Weights of a small transformer language model: untied embeddings, 591M tokens.
Each number is 128 + 32 x the weight over the matrix's rms, rounded and kept within 0 to 255. Layers, rows and columns count from 0.

# layer 12 MLP down (transposed), 768x192, rms 0.0976, rows 55-71, columns 96-191
[[ 84 150  82 108  81 147 152 109  51 179 130 132 145 103 125 124 191 145 134  61 103 157 119 156 116 193 158 247 116 159 153 138  80 186 113 116  96 134  92 181 174  71 107 159 107 113 115 140 119 148 139  84 120 131 168 146 145 144  92  64 144  95 151 100 103  91 107  94  80 150 157 100  65 148 170 132 151  79 194  73  77 105 171 143 148  86 169 121 125 149 157  61 158 103  83 177]
 [118 146 116 142 132 122 150  80 142 138  55 118 114  91 224 138 113  87 166 126 143 107  93 197 125  83 105  74 195 146 124 206 181  89 148 144 124 141 125 105 163 106 141 243  94 155 104  76 111 100 115 103 175 169  98 123 104 137 106 144 115 106 132 102 102 137 128 121  81  97 167 110 139 121 114 201  86 185  59 146 140 126 133 117 111 185 133 142 103 180  51 120 160 163 141 112]
 [119 141 149 158 131 104 135 160 102 174 174 146 101 103 159 104 164 110 133 170 135  86 125  85 157 134 132 128 155  99 114 189 134 201 148 137 159 143  69  99 127 143 126  78 150 148 134 110  84  95 111 125 125 100 150 121 146  96 102 129  67 165 107 125 194 114 134 106 120  95 151 127 132 167 120 206  98 100 119 147 125  30  60 148 128 123 138 151  72  86 106 136 117  98 159 237]
 [112 178 119 115 152  89  98  97 152 145 138 123 106 124 108 125 121 125 146  61 175 117 102 117  93 137 115 255  97 133  92 160 153 135 115 154 129 128 116 135 113 177  92 124 107 120 135 138 141  95 160 118 168 142  81  94 147 109 144 120 112 123  72 136 134 101 127 106 142 111 128 106 144 152 107 101 119 129 136 140 153 155  56 134 144 151 145 124 140 132 114 129 113 108 146 103]
 [136 154  88  60 152 137 147 177  88 102 119  90 172 138 128 131 197 135 140 121 145  81 154 103 120 160 163 100 169 117 110 200  92 128 164 148 111 123 162 101  68  87 119 148  92  68  31  99  83 158 172  73 118 131  47  92 121 131 153 155 115 153 179 186 121 189 127 134 121  62 101 163 101 118 115 134 110 142 150 142  97 145 124 128 119 137 155 105  99 170 133 178 125 189 117  62]
 [116 136 129 106 143 115 193 130 153 118 101 153 171 127 100  89 129 118 159 114 110 101 110 146 167 133 132  72 146 154 154 140 113  96 116 110  78 158 160 118 127 100 170 119 126 185 151  96 131 137 139  84 191 142 103 102 100  93 182 123 122 160  61  93 176 115 159 175 148 118  85 142  88 159 192 168 157 129 113  65 143  72  75 126  80 158 122 114  91 135  90  95  85  92 126 141]
 [129 143 119 148 128 147  94 133  90 158 121 109  98 131   4 129 130 121 118 130  74 129 122 154  92 143 123  65 103 139 124 100 164 135  82 120 226 135 152 124 181 144 148  97 172 127  95 134  90  69  80 140  94 168 111 106 144 109 101 124 122 145 141  84 140 134 121 104 162 146 118 173 131 139  84 150  70 138 178 108 155 131 120  83  61 110  87 183 115 123 142 126  64 151 132 131]
 [141 155  84  79 173 174 123 137 150 138 145  99 154 178 121 101 105 162  94  95 132 102 158 161 139  70 188 133  78 166 109 141 143 130 116 140  83 137 103 195 140  82 112 141  84 111 142 185 174 108 115 100  89 144 130 147 114  96 142 178 135 104 166 159 111 212 164 108 100 150 116 116 166 104 110 122 135  95  74 110 116 130  93 119 117  86 161 122  78  99 133 135 131 112 152 176]
 [208 166 163 184 122 110  91 163 151 102 103 108 152 114 132 127 161  98 148  63 137 114 127 132 136 104  95 255 138  82 163 121  72 134 101  98 170 106 152 140 154 152  84 102 111 149 143 109 135 120 178 147  95 168  86 141 148  85 106 165 126 125 130  64 139 140 111 138 103 127  78  96 140 129 154 141 157 123 156 201  90 126 108 117 148 105  97 119  92 160 150 129  84 116 103 163]
 [164 118 108 140 127 158 138 153 154 132 153 129 139  49 171 100 149 178  50 200 144 147 110 116 127 141 133 119 126  83 137  96 134 126  94 161 149  60 139 122 163 127 120  54 138 154  95  37  96 138  91 138 125 144 107 173 150  84  74 114 147 108  76 106  94 173  93 189 128 136 186  84 139 151 163  79 172 155 123 123 161 131 167 165 107 116 104 154 104 195 153 146 116 158 112 150]
 [144  70  85 166 156 119 200 115 169 116 142 136 149 202 115 148 141 109  70 136 113 155 128 107 110 148  88 119 147 137 151 123 154 151  80 110  87 133  95 139 146 122 153 138 106 138  84 192 112 150 123  90 125 136 128 187 105 190  96  86 147 182  81 108 125 115 132 144 137 124 151 171 129 159 120 106 147 154  71 106 108 103 149 151 113  65 160 152 120  81 149 149 125 111 143 118]
 [139 153 153 112  92 133 149 107 148 168 177 130 176 132  66 142  91 168 176 101  84 166 136 118 122 122  68 174 127  75  82 154 108 161 114  86 140 150  62 145  92 167 102 133 115 154 146 134 146 157 111 196  82 108 162 212  94  98  75 127 109 191 116 172  78  68 123 172 107 120 165  87 162 142 134  88 120 154 182 117 103 215 190 134 128 129 169 134  88 184 161 184  90 103 120 157]
 [ 64 109 112 181 145 143 166 136  98 124 136 145 144  89 144  85 163  92 128 177 101 204 174 112 193 119  76  83  90 116 112 125 165 184 130 129 186 135 191 170 149  84 132 133 139  92  95 145  67 132 108 100 122 145 106 143 130  67 135  98 127 114 106 181 121 204  92 104 157 150  84 189 147 117 205 130 230 132 143  97 107 154 119 135  98 111 112 114 169 120 109 131 142 130 162 155]
 [ 93  95 143 156 130 123 143 146  92 195 149 161 157  98 114  34 173 143 158 158  94 150 111  92 123 146  71 108 114 136 162 152 115 119 201 100 123 118  78 126 151  89 112 128 155 149 138 179  95  76 127 131 144  66 159 103 104 149 138  78  85 165 131 110 152 144  96 191  96 123  96  54 116 132 139 103 127 135 147  59 176  67 134 123 161 167 195 150 101 173 102 107 175 111 107 105]
 [174 123 158 172 135 110 151 161 146 121  55 105 171 115 121  91 143 128 127 126 107 160 168 113 121 113 108 129 113  88 160 103  69  99 106  67 130 143 121 131 128 154 141  82  69 130 116 124 131 146 145 116 144  92  91 157 110 158 182 106  85 119 104 166  72 165 123  91 143 120 143 127 113 136 144 191 187 155 119 108 134 153 112 113 133 116 134 122  55 161 128 110 100 193 144  94]
 [100  76 156 131 106 128 129 127 151 129 102 167  82  70 162  95 100  90 115 119 140 143  92 170 109 119 123 243 161 124 153 113 138 120 176 188 124 123 102  98 115 172 108 114  60 165 105  55 134 121 143  94 103 123  77  78 132 152 174 113 148 144 175  66 108 139 136 157  68  97 132 166 133 145 148 166 166 137 121  88 133 170 187  97 123 156 120  70 126 125  87 146 133 156 159 156]
 [119 143 163  81 161  86 137 120 107 115 117 159  82 167 136 194 136  98 148 127 141 157 101 119 161 122 132  32 128 181 101 115 137 123 147 133 125  89 107 184  92 148 155 118  97 153 120 192 131 134 143  92  82  90 146 115 135 113 107 160 157 126 146  92 116 143 138 103 155 156  87 175 156 102 103 125  87  83 154 102 107  65 133 210 102 139 122 113 108 155 190 119 147 174 130  70]]
# layer 12 MLP up, 768x192, rms 0.0899, rows 56-71, columns 96-191
[[163 137  57 120  91 115 148 190 157  76 105 155 165 134 152 175 127 160 116 153 105  85 129 142 129 137 105 133 134 162  96  91 126 165 193 128 115 129  82  83  77 127  83 114 140 122 120 119 119  96 144 197 108 112 137 170 209 148 147 158 110 138 133 144 153 126 133  89 138 125  56 134  89  96 149  94 173 176 154  90  82 186 110 137 184 142 110 125 167 175  79 185 145 152 161  94]
 [132 107 122 130 119 163 110 109 134 143 143 147  72 104 104 211  77 182 103 250 161 118 117 208  77 126 151  90 110 133 103 118 137  44 110 145  99 130 147  26 112 120 118 133 131 141 147 142 145 140 156 141 143  86 174 124 131 134 151 115  96 119 110 149 116 134 101 116 138 135 101 106  87 104 175  98 165 154 131  94 193 156  95 174 168 118 144 102 132 174 162 163 130 157  70 119]
 [118  89  90 133  56 172 168 134 152 121 125 144  81 111 127 141 115 100 135  95 125 169 144 127  89 114  89 171 142 109  95 153 150 132 167 145 116 114  84 133 124 137 158 184 181 145 164 106 110  46 145  92 154 139 119  78 114 105 100  95  78 143 134  96 111 168 200 126 104  93 154 107 164 124 146 121 203  98 155 154  70 156  92 160  90 156 178 118 140 115 117  80 164 110  98 109]
 [120 116 106 204  92  91 135 113 147  95 126 187 105 182 136 139 118  83 187 155  54 123 158 141  92 180 105  92 183 132  98 168 119 123 162 132 178 209 139 196  85 111 110 130 166 185 167 127 109 162 103 193 132 179 150 174 130  99  63 190 136 126  97 117  68 128 148  92 135 146 128 187  95 134 111 131 126 136 110 123 143  91  85 150 100 109  98 107 141 144 107  84 148 127 118 111]
 [149  97 124 180 143  92 123 149 117 102 111 140 150 164 191 174 132 115  98 133 113 118 165 151  72 160 101 140 150 143 148 143 149 134 154 158  91 173 124 100 124 110  82 118 179  96 117 128  99 138 136 169 103  61 157 115 164  95  38 151  92  79  96 138 108 118 137 164  96 164 105  99 111 161  94  70 101 133 132 140 143 118 164 130 161 119 125 135  65 176 147 119 106 208 175 133]
 [109 124 134 124 161 107 129 144 107 145 112 180 160 146 171 144 119 129  64 125  93 170 194 124 150 122 138 116  99 118 144 115  98 104 142 119 126 162 118  92 133  95 255 114 138 142 164 143 125 156 163 150 133 123 173 123 157 175  81  97 153 177 114 145 133 162 119 118 116 159 166 162  38 150 136  87 179 132 107 144 130  83  92 151 138 141 124 139 112 101 119 121 113 148  79  95]
 [103 125 158 120 144 149 143 191 126  56  92 173 117  85 194 162 115  88 101 167 134 134 122 119 121 157  97 157 139 127 145 108 127 156 118 169 109 121 118  71 115 181 154  72 159 148 143 197  68  74 123 144 133 110 128 115 193 146  85 115 132 175  61 124 137  71 121 145 146 129  99  78 149  90  94 141  87 101 130  74 131 142 124 161 164 165 181 181  90 137 129  82 142 222 128 122]
 [128 155 122 154  88 103 134 125 115  72  93 136 152 126 178 118 106 103 114  94  90 124 139 152 107 157  92 149 169 125  91 103 156  92 136 119 195 161 125 119 136 148 144 106 143 100 196 103 112 169  90 129 130 115 151  71 109 132 164 115 119 117 103 127 103 116  46 160 146 148 186 113 121 154 153  23 142 179 109  80 136  89 129  96 157 116 115 130 192  65 156 148 123 166  98 143]
 [125 144  94  48 104 103  89 107 145 119 119 117 106 138 123 100 111  44 158 165 105 155 111 151  89 118 172  93 116 160  92 144 182 180 118 155  95 180  91  94 130  62  95 173 148 106 118 179 163 112 164 116 134 110 107 152  65 176 139 147 102 137 140 171 158 135 202 108  84 141 146 123 125 141 127 132 143 105 117  60 111  92 100 144 136 126 196 130 120 122  68  72 125  70 111 113]
 [118 143 168 115 148 167  71 123  73 133 143 118  98 104 159 145 137 132 162 139  79 184 140 157 163  85 158 125 104  96 131 140  58 120 147 112 147 148  86  70 115 182 127 147 158  61 146 143 133 162 124 124 135 139  80 109 133  77 175 148 116 107 147 147 127 137 134 101 111 137 115 137  84 179  88 127 125  92 162 124 140 170 154 159 160 121 156 130  69 133 114 131 137 162 152 153]
 [ 95 139 183  96  99 137  99 128 111 122 135 143 154 177 121 179 115  95 164 195 138  93 125 159  85 158 112 117 121 125  95 159 105 153  90 137  56 143 119 163 112 145 155 116 170 131 129 142 180 100 101 171 140 127  82 101  53  99 147 128 141 130 155  86  99 136 127 141 186 146 152 124  91 176 171  88 133 155 146  70 154 162 134 127 127 190 143 137 107 135  94 113 166 140 150 168]
 [166 111 101 126  84 128 131  73 107 107 165 143 240 165 130 150 128 208  94 119 166 155 165 123 129 220 119 136 115 174 142 175 144  76 126 109  92 198 132 105 134  87 131 144 140 185 200 100 136 117 106 103 165 123  47 135 115  99 102 122 124 124  82 159  95 180 172 115 101 184 140  66 135 107  95 135 127 154 159 145  67 124 103 174  93 112 175  78  92 148 134 145 115 139  86  96]
 [192 168 127 149 114  60  94 167  94  69  85 121 140 136 126 171  76 104 135 147 101 128 144 178 170 105 147  94 105 167 110 133 126 100 144  81 148 102 123 100 169 126 136 141 185 134 122 158 138 136 159 110 127 114 134 157 102 135 125 188 163 126  82 134  51 131 139 134  58 167 144  47 183  89 140 142  86 158  92 147 142 105 121 142 171 111 136 135 175 164 109 151 151 133 135 156]
 [170 106 186 127 116 122 132 129 146  79 105  79  99 164 158 141 173  96  80 137 154 135 176 143 121 153 100 125 102 108 144  86 149  76 131 144  34 122 146 183 137 136 159 140 155 128 156 108  99  96 118 100 146 123 181 163 131 138  87 106 134  87  84 184 127 113  87 147 126 170 168 138 147 106 150  16 152 153 156  60 109 126 151 163 178 167  92 187 117  95  88 135 150 129  95 164]
 [181 167 120  74 115  99 127 128 144 147 118 120 136 111 166 131 163  53 146 137 127 105 169 109 111 160  77 105 113 147 152 182 179 135 135 111  86 180  97 137 167  73  90 131 159  39 204 121 251 124 117  89 145  94 158 111 159 144 129 148 159 143 139 146 145  99 118  93  89 152 100 109 115 104 146  96 170 136  99 166 125 145 106 210 170  96 143 141 115 142 140  91 102 176 122  91]
 [145  94 154 115  74 156 127 131 142  85 160 157 139 125 121 133 125 138 121 196 134 152 148  97 105 158  46 114 132 163 131 104 105  90 120 231  97 109 126 133 126 100 186 121 147 138 133  88 115  94 126 183 154 136 131  65 134 158  96 103 131 105  50 123 120 182 116 119 132 177 227  69 138 139 139  55 115 139 151 105 105 192 131 162 135 106 127 123 148 113 124 104 149 102  57 144]]